From a checkpoint of a small transformer trained on Wikipedia: 4 heads of 32.
Each number is 128 + 32 x the weight over the matrix's rms, rounded and kept within 0 to 255. Layers, rows and columns count from 0.

# layer 3 MLP up, 512x128, rms 0.151, rows 236-340, columns 0-63
[[133  56 136 136  97 111  99 167 141 209 158 129 173 115  93 163 104 109 146 114 119 176 116  87  93 133 191 152 116  71 149 146 142 136 124 154 123 130  92 126 131 114  90 107 100 178 144 115 147 132 108 126 181 104 111 118 104 103 140  87 129 142 106 153]
 [144 179 120 151 178 115 131 162 178  90 194 137  79 120 167  96 122 128 158 129 156 148 157 135  94 134 129 106 164  75 103 109 158  23  86 142 147 122 159 146 136 106 158 103 117  77 131 171 134 180 130  80 114 176 102  80  99 191  72 145 101  94 145 144]
 [151 137 148 128 167 117 110 196 140 191 154 167 156 148 188  73 152 121 169 113 137 154  62 152 203 116 206 100 103  58 163  80 134  53 141  90 118 131 148 181 132 166 115 122  84 138 105 104 117  77  74 173 217 111 173 174 133  86 123 141  84 145 144 105]
 [126 107 124  53 131 121 141 132 154 129  53 118 105 115 135 112 125 151 121 156  89 104 107 115 129 152 109 128 121 108 115 111 120 193 136 103  92 151 133 118 163 103 116 133 165 174 124 173 146 129 137 138 123 115 160 159 112 108  95 143 114 150 132 108]
 [ 79 150 106  92 168  81  52 115  96  99 153 126 127 133 144 134  49 112 135 102 151 116 146 137  74 136 114 203  88 178 122  40 131 232 160  89 147 124  75 164 158  72 206 152 182 104 149 159 178 109 156  42  95 126  86 142 185 192 109 168 125 151 109 192]
 [ 99 160 104 154 189 186 159 195 160 131 150  93  72  92  91 109 122 155 108 126 105 158 107 140 113 109 166 151 165 117 102 131 144  88  70 123 137 111 100 106 119 149 207 146 121 141  94 155 105 103 117 107 207 130 136 144 186 123 161 156 128 130 163 139]
 [137 135 104 121 107 135 147 159 133 117  82 129 125 146 121 159 127 132 125 101 150 126 133 184 162 106 140 197 163 116 114 126 103 117 182 131  86  79 127 152 117 120  53 149  57  69  75 118 206  90 118 136  97 161 132 128 155 134 116  96 185 116 230 109]
 [129 172 154 206 166 135 155 121  58 167 146 136 120 139 111 164 143 142 133 115 160  75 110 143  94 117 135 137  85 120 117 137  32 127 114 187 161  92 158 171 133  99 109 141 137 119 187 120 135 117  86 114 111 129 139  81 158 132 107 132 111 135 169 131]
 [110 127 158 108 105 121 213 145 120 137 101 146 106  60 100 123 106 126 159 149  58 141 130 166  86  82 143 148 103  85 136 128  95 150 128 141 123 155 130 147 161 125 172 186 113  95  73 187 180 111 104  99  77 137 127  89 132 164 110 155 130 132 159 114]
 [133 134  90 109 175  88 139  88 123  98 102  73 134 159 145 134  89 172  86 113 136 129  95  94 100 135 110 127 149 208 147 151  89 117 117 178 133 111 136 148 147  90 112 120 121 107  97 174 155 142 132 123  97 165 128 180 153 140 102 114 153 150 107 169]
 [121 150 110 149 157 196 136  79 119 120 101 139 126 103 133  78 189 117 116 167 118 136 145 141 103 123 142 139 145 146  68 129 149 119 145 216  88 138  87 170 163 135 149 138 114 127 121 137  97 129 120 114  98 131 101 121 128 108 136 146 111 177  98 165]
 [169 109 111 166  99 128  99 151 162 133 132 118 163 160 120 116 125 154 119 129 117 136 151  54 103 154  62 144 107 151 155 102  82  98  70 147 137 128 160 147  72 133 151 127 158 116 118 132 194  75 164 157 102 166 155 110  99 158 125 155 177 125 166 128]
 [118 136 147 107 106  90 140 139 117 100 150 119  98 152  87 123 144 200 142  86  88 148 133 153 121 146 163 171 173 124 197 118  98 160 116 109 142 116 131 168 134 104 181 129 150 129 112 131 145 152 151 151 150 131  68 168 121 164 140 197 141 113 146 111]
 [229  63 175 157 133  95 103  95  84  65 121 162  49 142 166 147 100 187 205 213 108 192 121 117 101 168 176  80 102  94 182  75 144 118  50 164 116  74 127 103  87 137 132 149 142 219 114 100  80 137  89 170 122 203 199 161 103 113 127 128 122 119 108 132]
 [123 113 121 137 166 188 144  86 151 162 129 101 131 106 142 170 105 188 132 136 137  95 115 131 107 144 134 123  84 107 158 126 127  62 139 106 156 114 186 132 129  99  80 120 149 130 157 150 154 207 102 140 147  84 162 143 103 140 146 104 159 179 124 133]
 [135 113 145 126  94 180 147 136 154 128 136 178 155 104  42 152 129 110 163 108  94 138 120 152 117 156 137 111 123  96 136 125 144 119 110 109 153 124 120 143 107 154 138 143 127 152 156 121 127 131 122 144 157 128 151 178 115  96 152 113 117 152 124 168]
 [142 137 131 105 122 124  79 140 160 139 110  87 123 132 176 137 121 132  91  94 156 116 133 121 147 136 111 104 104  70 111 138 120 131 126 131  57 181 159 150 139 166 128  96 178 148 129 238 111 104 104  89  94 194 146 132 111  77 152 102 153 140 111 113]
 [102 110  94  98 113 117 134  76  62  70 182 156 130 155  98 159 155  37 149 232  70 100 108  92 135 127  78 104 183 108 110 130 154 155 127 120 132 128 101 160  94 143 176 101 100 165 173 154 118 125 115  84 113 103 100  59  95 139 113 146 129 108 120 154]
 [122 152 135 117  81 139  84 148 164 125 109 153  80 133 128 101  62 131 154 170  77  92 154  86 120 153 177 137 132  91 118 123  91 110 110 150 112 148 104 125 117 101 164 133 168  94 169 152 148 107  52 133 159 171 194 127 137  91 128 142 126 161 125 128]
 [125 129 157 188  83 132 104  80 134 127 103  96  78 189 138 169 145 129 106 137 132 105 206 126 118 136 126 130 151 137 124  82 119 135  75 137 116 121 185 134 146 164  74 103  98 125 141 168 141 176 126 103 150 107 128 160 122 178 128  76 167  92 209 114]
 [138  75 146 159 122 169 144 109  73  75 130 146 119 153  49 141 174 108 133 195 107 147  58 155 175 143 149  88  60 140 176 133 130 169 104 138 133 170 159 111 113  93  84  82  98 111 132 121 119 115  71 157 114 133  92 140 128 207  94 145  65 113 156 164]
 [158 115 111 101 101 140 113 148 114  30 117 141 125 132  89  83 153 141  89 100 138 126 141 121 151 131 132 160 108  90 140 125  84 107 145 168 142 109 133 131 194 145 114 160  85 121 133 158 162 138  95 159 132 110 123 163 163 151 152 141 126 174 104 148]
 [136 104 133 106 174 115 169  55  72  55  98 101 155  98  71 156 145 143 129  90  96 102  93 125 138 136 141 148 117 193 124 153 116 101 135 163 110 110 145 132 147  94 218 123 144 151 106 159 179 157 121 139 112 154  99 110 157 149  65 131 140 143 132 118]
 [180  72 141  89  84 145 153 118 143 100 165 132 159 167 173 106 143 135  66 168 144 152 135 121 105 158 128 155 146 138 156 131 147 107  89 130 175 157 135 137  95 164 159 127 103 164 147 114 126  85 110 112 142 156 124 108 134  89 140 145  98 118 106 122]
 [ 92  86 171 167 101 110  96 133 128 179 145 129  89 124 134 130  63 141 128 142 140 119 112 187 128 177 138  71 115 143 133  89 112 116 121 111 149 128 159 143 159 145 131  97 112 194 120  66  82 108 112 140  77 138  61 173 168 112 107  94 102 125 142 210]
 [102  53 155  95 121 141  86 116 162 136 170 138 149 148 139 163 106 148 128  84 102 125 115 159 175 143 121 125 133 161 122  88 111  98 174 133 109 137 106  81 111 157 183 113 159 171  96 146 103 138  70 167 118 137 113 136 121 124  79 191 152 116 103 148]
 [112 107 171  72 144 128 198 139 161 131 116 187  90 161  66  45 109 181 114 109 174 117 131 138 195  87  68 161 171 124 144 111 124 170 119 113  95 141 100  92 153 161 102 156  84 109 170 223 189 106  68 143 133 106 126  77  94 167 114 121  91  86 210 205]
 [170 125  72 105 189 127 116  94 140 157 115 160 103 175 114 148 170 149  87 149 125 152 118 140 132 114 138  92 148 110  88 128 129  89 124  97 131 112 182 173 168  98  72 132 111 145 206 119 144 113 129  82 138 175 148  88 141 136 127 148 117 128 146 108]
 [ 49 124 110 126  76 112 134 122 143 148  75 118  79 149 114 119  93  89 152 168 133 111 131 138  81 127 143 152 104 149 159 130 140 136 105 146 113 156 124 146 156  83  73 122 183 122 120 172 103 124 134 145 154  99 159 115  96  89 178 131 100 161 169 147]
 [ 93 117 143  88 184 138 133 103 135 104 106 126 154 152 104 181 112 121 121 124 197 114 199 116  58 179 129 123 148 181  64  81  69 192 136 126  77  84 131 104 185  92 168 153 178 184  84 152 126 135 105  89 144 144  59  96 100 184 163 129 194 100  95 164]
 [113 167 126  95 132  53  89 145 151 148 162 133 167 130  69 107  65 126  84 132  94 139 132 114 110 124 156 168 100 130 130 169 139 197 179 170 177 132 133 117  89 112  92 139  70 147 177 159 109 170 135  95 131 126 103 127 132 135  87 175 139 103 128  98]
 [136 136 167 107 150 126 121 124 125 166  72 150  88 136 118 121 152 219 137 169 106 126 161 112 145 137 127 161 121 178 105 142 123 133  74 138 127  91 115 103 165 120  99 111  99 128 110 121 152 124 133 137 105 112 161 140 134 134 122 109 142 120 139 110]
 [111 164  98  87  83 199 104 115  89  83 145 132 145 142  88 116 142 151 125 109 143 142  78 129 134 189 170 106 128 129 151 157  90 141 161 100 124 163 114  93 164  75 137 124 109  97 169 129  91 140  83 135 108 103 172 178 137 104 132 121 165 117 159 126]
 [150 131 135 148 101 183 130  81  99  68 145  84  97 105  75  77  96 156 113  71 149  93 130 174  83 155 143  95 113 150 132 121 123 148 117 179  78 183 139 139  52  64 175  71 179 137 157 109 118 222 128 103 120 162 171  91 128  97 116 132 127 141 128 125]
 [166  82 114 122 138 116 148 109 109  96 142 142 105 169 155 115 121 152 120 136 138 160 176 151  93 134 198 157 146 125 181 107 116 166 124 149 148  76 125 145 131 123 105 139 148  82 159 108  90 153 130  97 171 141 148 143 142 121 167 141 183 101  90  67]
 [115 106 122 136 126 150 164 114 148 113 113 108 121  86 131 119 152 148 113 135 171 163  97 136 113 160  84 128 185 121 155 131 142 118 138 140 144  98 125 166 126 146 171 130  93 139 122 143 119 124 112 116 124 118 132 153 125 126 176 153 124 116 133 121]
 [132  87  97  96 125 127 135 116 118 182 189 129  96 201  97 102  99 171 163 113  58 139 147 165 138 137  98 144 134 135 112 104 150 211 116 147  91 110  34 141  90 180 123 142 151 182 142 136 151 145 130  93 167  70  97 110 156 153 120 148 178  76 161 169]
 [215  80 185 126 148 107 142 124 142 127 117 188  85  69 138 150 136  83 178 132 165 121 125 155 147 133 121 171 133 148 176 179 140 136 106 149 128  77 126 100 150  92  94 159 104 163 139  97  81 118 103 126 192 119 106 131  97 149  57 139  89  77 158 206]
 [102 116 100 113 176  94 135 155 136 141 126 122 126 162 112 101 134 139 177  41 180 149 180 121 118 116 115  89 207 132 139 183 171 106 171 150 137  69 172  70 140 119 138  88  74  73 146 119 150 128 126  97  69 165 149 169  93 165 103 137 160 136 187 142]
 [186 106 162 151 120 191 166 172 150 107 145  68  99 144  89 158  61  88 140 150 151 114 129 128 190 213 125 131 160 112 202 114  58 140 187 110  79 115 127 112 154  73 142 137 152 117 139  95  95  88 140 163  93 147 129 120  47 161 111 176  98  94 163 175]
 [113 165 140 172 110 129 125 137 143 129  93 155 140 111 128 145 144 140 193 152 127 106 143  93 116 186 125 130 126 172 146 140 168 165 149 157 113 156 103 149 133 123 126  96 173 139 166 141 130 122 118  87 109 137  83 186  92 146 123 153 131 137 122 142]
 [121 129 128  95 194  78 173 152 102 140 150  58 112 173  72 169 110 115 132  84 107  72 110 120  98 122  74 132 159  87  89 164 180 177 145 147 102  94 161 112 177 106 155 158 115 152 160 123 135 170 121 113  97 140 131 118 121 206 103 113 140 137 117 184]
 [137 105 107 117 129 144 146  89  19 150 106 189 145 145 148 156 113 122 153 129 115  97 147 170 160 158 126 131  75 114 135 148 163 102 158 136 115 177 124 158 128 128 114 137  96 113 134  78 115 209  72  98 111 123 150 142 106 151 110 116  86 134 109 154]
 [125 123 183  91 159 103  66 127  89 147 105 127 129 126 108  98 166 194 113  99  70 112 187 118 145 144 148 149  93 157  96  98  89 134 181 115 181  82 111 157  94 121 143  89 152 108 101 140 184 119 153  96  88 100 177 155 172 138  72 129 170 109 145 190]
 [145 114 102 139 128 126 131 124 165 132 121 119 155 103  84 153 113 155 127 135 126 163 111 109  84 144 131 137 126 127 137 117  98  99 120 130 142 106 138 111 115 122 116 103 149 125 123 172 116 123 112 148  56 142 133 115 138 164 111  97  70 117 146 138]
 [101 132 121 177 101 110 134 146 121 111 129 149 120 109 113  96 128 132 123 108  65 176  85 132 123 109 198 136 124 143  85 111 141 129 123 124 155 114 162 163 128 118 111 100 119 115 112 161 153  99 116 117  84 149 122 126 159 150 123 133 128 121 119 130]
 [155 149 137 132  97 105 154 148 132 110 142 117 137 167 154  48 104 141 119 134 144 110 157 114  99 126 130 161 117 147 106  92 126 184 116 186 133 180  71 161 103  91 141 155  86 138  84  84 166 106 117 115  96 122 188 127 127 142  96 189 106 118 151 137]
 [155 151 134 155 145 159  84 106 107 199 129 178 128 145 195 100 121 212 124 153 159 142  54  57 127 155 143 144 202 113  95 103 126  81  89 130 136  73 103 164 130 180 135 145  78 214 119 173 140  70  75 123 180 188  46 160 173 117 151 148  96  66  84  90]
 [126 108 139 119 108 122 112 133 161 187 104 122 115 196 117 102 135 162 217 164  85 102 173 100 165  98 136 225 129 107  75 150 161 133 167 123 150 191 183 169  86 156 140 115 125 137  89  61 166  83  99  59 136 135  77 138 120 142 121 142 113 129 122 149]
 [140 116 170 101 150 108 154 132 185 141  98 145 157 186 187  89 193 146 117 137 111 190 124 155 109 160  92 186  63 126 115 149  57  41  96 154 123  76 138 154  86 101 121 138 123  58  85 132 132 128 120 173 114 117 154 145  64 146 139 129 133 148 168 110]
 [153 132 150 161 149 205 139 145 139 135 126 112 159  96 115  85 112 161  97 120 110 107 141 113 113 129 119 118 107 152  89 129 167 139 123 160 115  88 129 168 100 178 106 128 154 168 114 142  83 112  86 133 161 155 135 131  96 115 142 133 117 157 139 139]
 [153 144 106 119 124 131 118 114 109  85  84 116 149 148 179 190 120 133 182 122 105  94 147 154 177 144 145 151  95 108 143 128 165 173 133 130 125  95 135 153 146  88 170 178  84  91 117  94 151  71  75 154 129 176 171 168 144 180 154 120 118 209 167 123]
 [126 171 132 134 102 136 158 139 118  99 115 142 186 112  45 110 147 116 126 119 117 128 150 146  91 193 189 112 161 134 133  75  92 165 135 140 126 165 166  74 144 149 127 186 151 125 135 159 108  41 134 103  85 108  92 135 108 166 135 153 100  84 125 170]
 [ 99 136 167  79 154 134 120 148 107  88 155 143  95 151 111 103 123 132 123 114 137  95 129 134 153 133  95 169 139 128 155 101 111 116 166 128 146 110 122 106 114  82 144 146 121 116  98 139 133 134 139 139 135 158 164 160 159 170 118 131 167  80 145 121]
 [119 113 137 111 157 117 138 137  80 115 121 144 107 105  97 105 108 126 112 147 110  75 138 100 118 121 118 159 155 143 135  98 145 130 110 140 150  95 109 125 157 178 111 117 131 142 155 139 131 143 109  81  94 147  84  88 131 167 152 153  94 126 130 132]
 [124  94 141 125 149 109  79 102 134  99 159 135 105 116  86 119 172 117 136 149 121  63 148 110 153 134 142 126 155  99 140 110 172 134 145 167 145 114 129 199 108 124 141 152  97 120 140 141 133 122 160 113 127 133 125 101  99 147 154  99  77 108  89 159]
 [ 82 129 154 126 206 163 182 133 169 160 149 116 178 133 143 143 102 178 163 110  97 129 118 118 128 120 124 160 163 140 131  91  84 123 192 182 119 127 133 171 132  79 148 118 132 145 118 181 108  60 108 166 134 119 129 164 128 176 140 139 146 157 137 152]
 [134 157 162 117 131 200 119 121 150 116  92  55 173 110 163 186  73 148 155 152 155 100 141 105 147 141 108 102 131 135 154 121 140  40 109 138 160 139 127 112 133 192  87 119 124 139 118 116 159 156 139 160 134 140 144 183 118 129 144 202 148  43 104 166]
 [123  91 123 119  49 116 132 118 120 127 137 147 123 163 185 144 158 147 100 111 137 139 124 144 195 134 105 136 162 118 152 120 123  92 122 126 144 134  94  91 164 130 146 139  73 107 130 133 131 126 125 158  76 157 161 136 155 143 119  99  94 149 142 104]
 [161 143  98 136  86  96 116  67 160 195 100  78 111 146 105  94 122 132  77  90 152  91 153  95 105 169 150 102 151 154 143 107 133 157 163 163 114 158  92 136 111 136  72  56 135 103 147 119 108 106 122 144 102 120 102 111  89 141 164 139 120 127 156 158]
 [127  93 141 156 106 119 142  66 160 138  99  80  91 113 130 141 144 103 198 187 106 110 156  62 157  76 194 120  63 195  95  31 151 130 159 119 178 158 131  95 174  98 136 135 144 188 154 174 120 165  88 168 105 155 149 161 108 135 141 185 140 170 191 141]
 [138  97  81 184  82 138  67 124 101 157 203  85 142 200 140 117  84 120  96 176  81 174 108 171 122 153 163  25 160 166 127 112 130 128 158 115 102 130 154 118 123  99 112 195  94 154 103  82 124  91 132 123 137 136 237 189  97  83 119  98 152 120 116 122]
 [139 117  80 103 128  94 127 132 149  89 195 149  58 122 124 135 130 168 145  77  91 129 112 120 112 128 146 112 100  95 129 153  93 126 142  96 143  91 123 116 119 132 123 110 113 128 146 145 184 150 154 124 111  95 160 150 119 102 144 112 113 150 174  93]
 [139  52 180 111 115 122 105 101 144  94 117 109 156 152 143 153 145 132  98 141  73 116 122 134 109  97  57 169 113  86 160 107 130 132 150 140 185 132 158 103 142 127  86 149 143 138 112 110  95 142  94 111 104 172 103 122 100 136  90 224  86 163 165 114]
 [146 120 144 138 140 142 147 114 118  79 114  88  92 111 127 116 102 145 128 140 162 139  99 138 114 144  97 117 160 152 115 160 106 162 150 152 142 168 134 129 136 130 110 127 152  99 148 150 121 101 113  89 147 131  60 158 114 147 122 132 136 102  97 150]
 [121 151  93  99 148 138 153 122 144 168 105  80 113 110  86 136  99 131 141 168 121  64 148 135 133 139 163  79 123 137 152 108 140  98 194 107 158 121 131  79 137 163 125 171 165 125 134 141 135 205 171 140 133 135 137 131  86 172 144 150 105 131 130 180]
 [108 119 114 171 167 120 155 140  79 158 113 109 156 152 131 120  56  89 188 112 107  93 128 159 118 151 126 149 112 130  73 164  65 120 202 139 176 119  95 116 153  93 121 152 154 144 116  72  86  94 151 132  82 162 161  92 182 141 126 170 166 125 155 145]
 [150 160  90 107  59 111  96 146 162 170  93 142 178 154 133 109  93 169 136 159 183 144 117 162 110 158 109 132 131  91 127 170  97 170  94 149 137 152 129 165 130 111 119 179 119 163 110  96 140 107 112 105 120 173 110 154 136 113  88 109  99 130 144 127]
 [130  63 133 156 115 105 167 117 118 127 140 120 102 125 128 150 135  88 110 102 137 162  94 146 120 128 120 118 137 129  56 114 138 119 140 122 134 112 137 148 160 124 134 118 121 122 121 139 124 121  87 125 109 148 173 152 109  91 164 128 138 154 119 103]
 [158  74 167  61 110  87  88  82 120 115  90 126 125 146 117 128 176  57 143 171 136 110 102  99 133  73 116 142 106  96 121 194 146 169 152 161 147 136 130 100 116  67 142  75 105 135 137  67 136 126  85 159 190 152 132 102  89 126 108 127  94  90 163 147]
 [ 89  85 124 128  75 131 122  83 174 143 150  93 114 120 121 124 124 118 159 126 130 125 155 141 123 117 102 163 136 138 132  89 196 114 135 154 106 124 142  74 182 110 150 145 107 181 128 174  94 147  74 173 167 138 146 117 134 152 112 107 141 113 156 138]
 [ 96  67 127 133 104 134 128 150 141 129 124  96 120  63 157 118 132  77 207 145 179  96 135  99  72 152 120  75  73 116  92 111 123 149 137 176 148 102 110 178 119 145  94 160 133 125 114 145 149 164 133 102  72 173 147 136 204 108  95 131 124 165  73 115]
 [ 75 159 130 118 179 149 110 122  87 126 118 130 130 156 160 140 189 112 139 165 155 115 105 154 135  91 111 128 160 120 155  91 106 106 130  62 137 116 167 142 166 135 109 132  98 153 147  98 158 121 175 125  93 171 134 119  99 190 148 131 147 111 141 111]
 [135  71 122 113 143 123 129 101 180  89 158 119  60 145 150 118 159  70 143 122 151 142 153 127 131  62 131 126 113  34  98 164 119 114 128 135  46  92 145 193 136 171 110 156 106 103 183 132 186  83 144  95 113 121 116 120 124  77 143 192  99 157 148 102]
 [106 157 111 124  98 164 119  83 133 162 114  92 128 127 123 162 142 165 121 227  69 195 119 182  89 220  82  88 155  90 151 132  93 117 116 107 113 145 112 124 112  95  91 134 157 194 125  64 117 106 110 118 145 110 172 178 121  93 118 162 153 129 144 147]
 [171  88 125 105 114 121 127 210 186 129 135 170 168 122 135  88 131  86 194 119 135 121  99 168 105 169 131 114 132 103 115 128 131 154  83 119 123 134 101  96 157 149  96  68 170 171 119 152 211 132 104 132 152 133 106 175 149 110 128 138  97 134 148 119]
 [ 98 124 101 171 131 119 103 126 107 102 123 153 119 141 119  72 179 143 126  86 175 145  99 130 119 111  93 133 139  24 119 143 157 131 115 163 131 146 177 167 127 143 115  98 126 104 132  73 150 132  85 147 143 151 109 162 130 134 129  88 124 146 124 120]
 [149 110 130 175 175 150 135 129  95 170 172  55 127 182 116 123 123 120 114 127 106 143 141 108 180 164 102 113 168 120 134 110 137 150  97 118 115 177 106 154 115 108  73 130 104  88 122 121 165 125 100 137  99 109 109  87 104 138 105 107 120 165 164 132]
 [105 151 132 106  75 131 126 146 147  86  81 113 165 145 153 100 152 132 127 140 190 125 111 154 105  92  96 142 134 145 100 137 135 128  97 134 135 155 150 159 140 176 131 118 121 114 101 132 169 127 120 170 132 124 134 106 103 169 138 124 111 148 148 134]
 [122 101 134 119  80 108 127 149 157 142 154 140 112 119 141 198 165 100 133 116 160 121 120 140  95 151 110 170 157 145 136 123 112 205 134 157 153 117  55 143  90 132 139 126  93 155 134 131 145  87 140 128 134 134  58 114 151 158 195 143 113 115 162 119]
 [174 120 111 135  76 151 140 102  83 179 199 146 153 130 130 154  39 115 141 151 130 131  96 126 105 193 107 110 173 132 110 174 106 121 117 153 112 102 193 129 142 150 150 149 148 123  99 175 166 154 115 165 117 145 153 142 177 117 126 107  99 153  92  91]
 [227  70 169  86 103 145 160 114 133 147 106  82 121 147 195  98  92  97 135 145  88 141  99 101 179 166 113 198 169 106 123 154 134  91 144  84 153 199 118 220 121 171 138 144  74 106 146 130 183 171 125 122  72 206 155 161  90 100 103 156  90 102  97 138]
 [151  57 128  87 161 130  77 127 189 113 140 152 109 118 139 109 121  99 135 153  81 131 121 143 121 177 109  97 177 124 106 159 144  99  97 116 112 128 160 151 101 129 172 119  90 113 127  72 148 158 115 119  95 144 154 126  87 129 126 104 166 147 103 174]
 [131 117 152 150 138 122 184 191  89 198 123 131 117  78 106 102  85 159 166 137 134 142 131 142  73 151 110 130 153 154 150 161 117 129 125 135 106 119  72 159 113 125  75  84 143 145 215 179 117  93 122 112 108 148 155 151 171 110 159 155 118  82 179 100]
 [ 85  96 134  87 106  91 129 120 134 143 129 133 128 185 146 109 120 175 145 134 132 105 141 104 121 117 140 130 137 159 147 151  90 101 102 121 102 133 100 142  98 132 170 114 127 157 134 122 111 129 120 220 137 113 132 147  90 127 134 127  96 153 178  86]
 [101  87 173 165 162 158 177 118 149 180  83 158 207 134 128 140 132  96 151 154 110 130  80  72  89 136  74 143 132  84 140 192 141 150  77 221 110 103 122 165 121 118  92  94 133 185 136 109 164 158 148 120 128 127 117 194 155 140 114  59 137  74  65 128]
 [143 168 118 175 151  95  93 136  90 119 127 134  85 123 173 107 129  98 190 154 174 151  89 120 145  80 130  72 135  55 127  64 180 124  97 184  89 100 142 107 128 163  99 143  52 122 121 154 130 122 111 160 160  98 190 142  56  98 100 166 106  70 134 129]
 [136 104 100 100 114 157 113 124  83 149 107 118  98  91  86 159 148 113 141 138 143 181 115 130  55 133 108 147 152 119 139 157  95 108 127 133 215 117 121 130 132 102 142 113 123 130 108 103  77 139 137 101 131 137 120 143 162  77 122  90 112 173 127 172]
 [167 136 176 158 113 121 157  84 135 128 138  83 176 137 159 122 106 141 163 177 132  98 141 130  87 145 134 142 149 155  87 110 124 130 143 141 128 127 113 112 127 131 121 124 119 115 105 152 133 179 118  75  80 198 131 195 138 109 128 183  96 148  94 106]
 [131 144 124  42 146 124 162 197 153 144 112  94 116 120 124 116 122 100 112 114 121 103 125 116 141 141  93 149 143  74 123 149 144 144 158 137 178  91 138 100 147 106 166 179 102 152  97 138 148 170 121  99 128 147 132 127 193  92  91 149 124 158 147 154]
 [ 74 146 135  89 129  96 127 194 112 102 149 140  55 132 130 122 151 183  60 127 107 122 127 141  79 127 143 171  85 139 104 123 155 140  92 180 118  97 117 101 150 107 116 129 144 207 151 220 110 174 128 144 132 130  81 225 149 125  80 153 127 170 145 173]
 [147 138 127 109 125 130 133  77 131 109 134 183  77 113 131 122 153 123 140 116  83 145  95 129 116  92 120  83 136 158 119 160 122 219  99 118 112 126 147 154 111 156  95 132 108 107 128 137 130 106 124 124 101 193  77 137 128 174 163 150 100 147 145 147]
 [137 139  93 143 112 163 106 137  14 115 165  77 116 136  66 129  88 163 109 109 142  79  37 180 154 133 130 128 179 121 174 117 183 151 109  66 156 101 127  94 149 137  90 134 143  97 164 125 108 138 141 168  93 148 204 177  82 179 144 118 146 185 182  89]
 [124 154 160 105 130 144  57 131 136  62 121 171 134 186 121 101 120  62 123 142 103 147  92  87 111 150 155 104 118  99 147 113 142 155 147 148 149 190 136 151 118  85 100 157 126  77 116 113 157  56 123  89 158 115 149 130 153 112  92 131 140  72 133 145]
 [168 107 162 120 108 138 165  57 154  86  89  56 130 145 162 150  97  86  87  89  91 141 103 106 150 113 119 158 146 165 105 113 180 126 123 106 127 119 143 177 136 125 131 153 153  92  80  46 184 125 161  98 169 122 123 130  86 177  74 149 143 157 144 148]
 [172 104 144  95  97 105  89  99 126 162  67 141 137 162  88 136 162 114  90 213 111 142 110  96 136 101 122 166 110 127 111 119  97 153 177 145 125 162 165 116 184 145 115 133  95 137 131  64 104 130 139 120 127 115 144 125 127 136 140 101 116 151 146 117]
 [168 112  84 135 103 111   0  59 134 132  58 148 143 155 142  83 146 187 148 107 124 161 138  42 141 161 213 105 177 164 142 165 106 104  69 104 118 102 129  91 145 123 109 134 151 110 117 162 161 129  98 153 128 130 141 170 164 134  68 111 158  51 102  99]
 [154  69 137 126 101  75 109 102 142 128 111  76 139 124 167 146 160 188 162  97 125 131 149 132 107 166 130 149 141 121 122 108  98 142 144 148 158 123 130 127 108 143 186  95 148 148 139 160 133  98 125 135 109 163 108 125  91 122 129 126 108  99 150  81]
 [116 131 178 178 118 103  52 171 146 196 108 107 176 114 124 144 148 112 140 107 138 161 163  72 111 183 170 125 174 133 110 119 178 134 141 109 178 150 143 129  97 166 126 110 107 192 138 117 180 141 125  90 102 124 118 134 110 103 155 104 114 111 168 142]
 [135 156  95 163 134 154 112 119 148 117 158 128 141 143  83  96 112 139 122 108  96 158 122 118 144 130 121 210 138 124  49 138 120 139  50 149 164 126 170 147 140 124 116 150 116  40 116  82 103  98 133 107 125 117 143 118 166 148 138  99 115 173 125 129]
 [131 124 119 204 161 159  56 138  47 121 155 139 177 179 147 168 132 136 173 144 131 105  74  84 100 146 133 171 111 116 121  63 132 169 155 120 155  83  84 137 109 130 128 174 105 125 150  95 129 130  86 185 119  80 154 142 138 163 129 139  79 110 145 127]
 [131 130 114  97 140 131 139  95 130 129 132 147 118 128 129 123  68  99  81 141 153 116  65 192 181  85  84 128 163  74  96 143 129 105  97 113 146 118  54 127 149 162 128 145 100 123 139 122 143 102 125 132  94 108 197  88 133 153 103 120 157 105 171 136]
 [ 78 169 155 130 147 146 142 137 121  99 102 149 145 165 139 188 114 145  91 131  85 149  92 122  70 158 132  90 115 162 105 119  57 123  77 152 201 129 120 127 112 114  35 123 204 171 133 211 123 130 106 135 205 104 162 106 111 114 106 138 198 109 130 160]
 [114 130 114 141 115 125 113 113 129 155 105  97 112 132 171 110 145  94 156 124 138 134 125 142  91  97 144 126 157 108 138 116 193 176 120 148 128 104 156 146 136 133 140 134 138 128 155 102 169  47 104 133 116 130 140 142  82 106 117  88  79 117 168  98]
 [ 84 163  50  89 191 155 141 118 161  63 109 143 108 180 136  75 152 135 130  99 129 102 124 157 122 131 139 136 132  62 123 109 109  70 130 123 170 123 199 140 117 133 155 166  72 100 115 131 109 147 136 122 151  89 115 129 151 135 129 111  79 145 102 109]]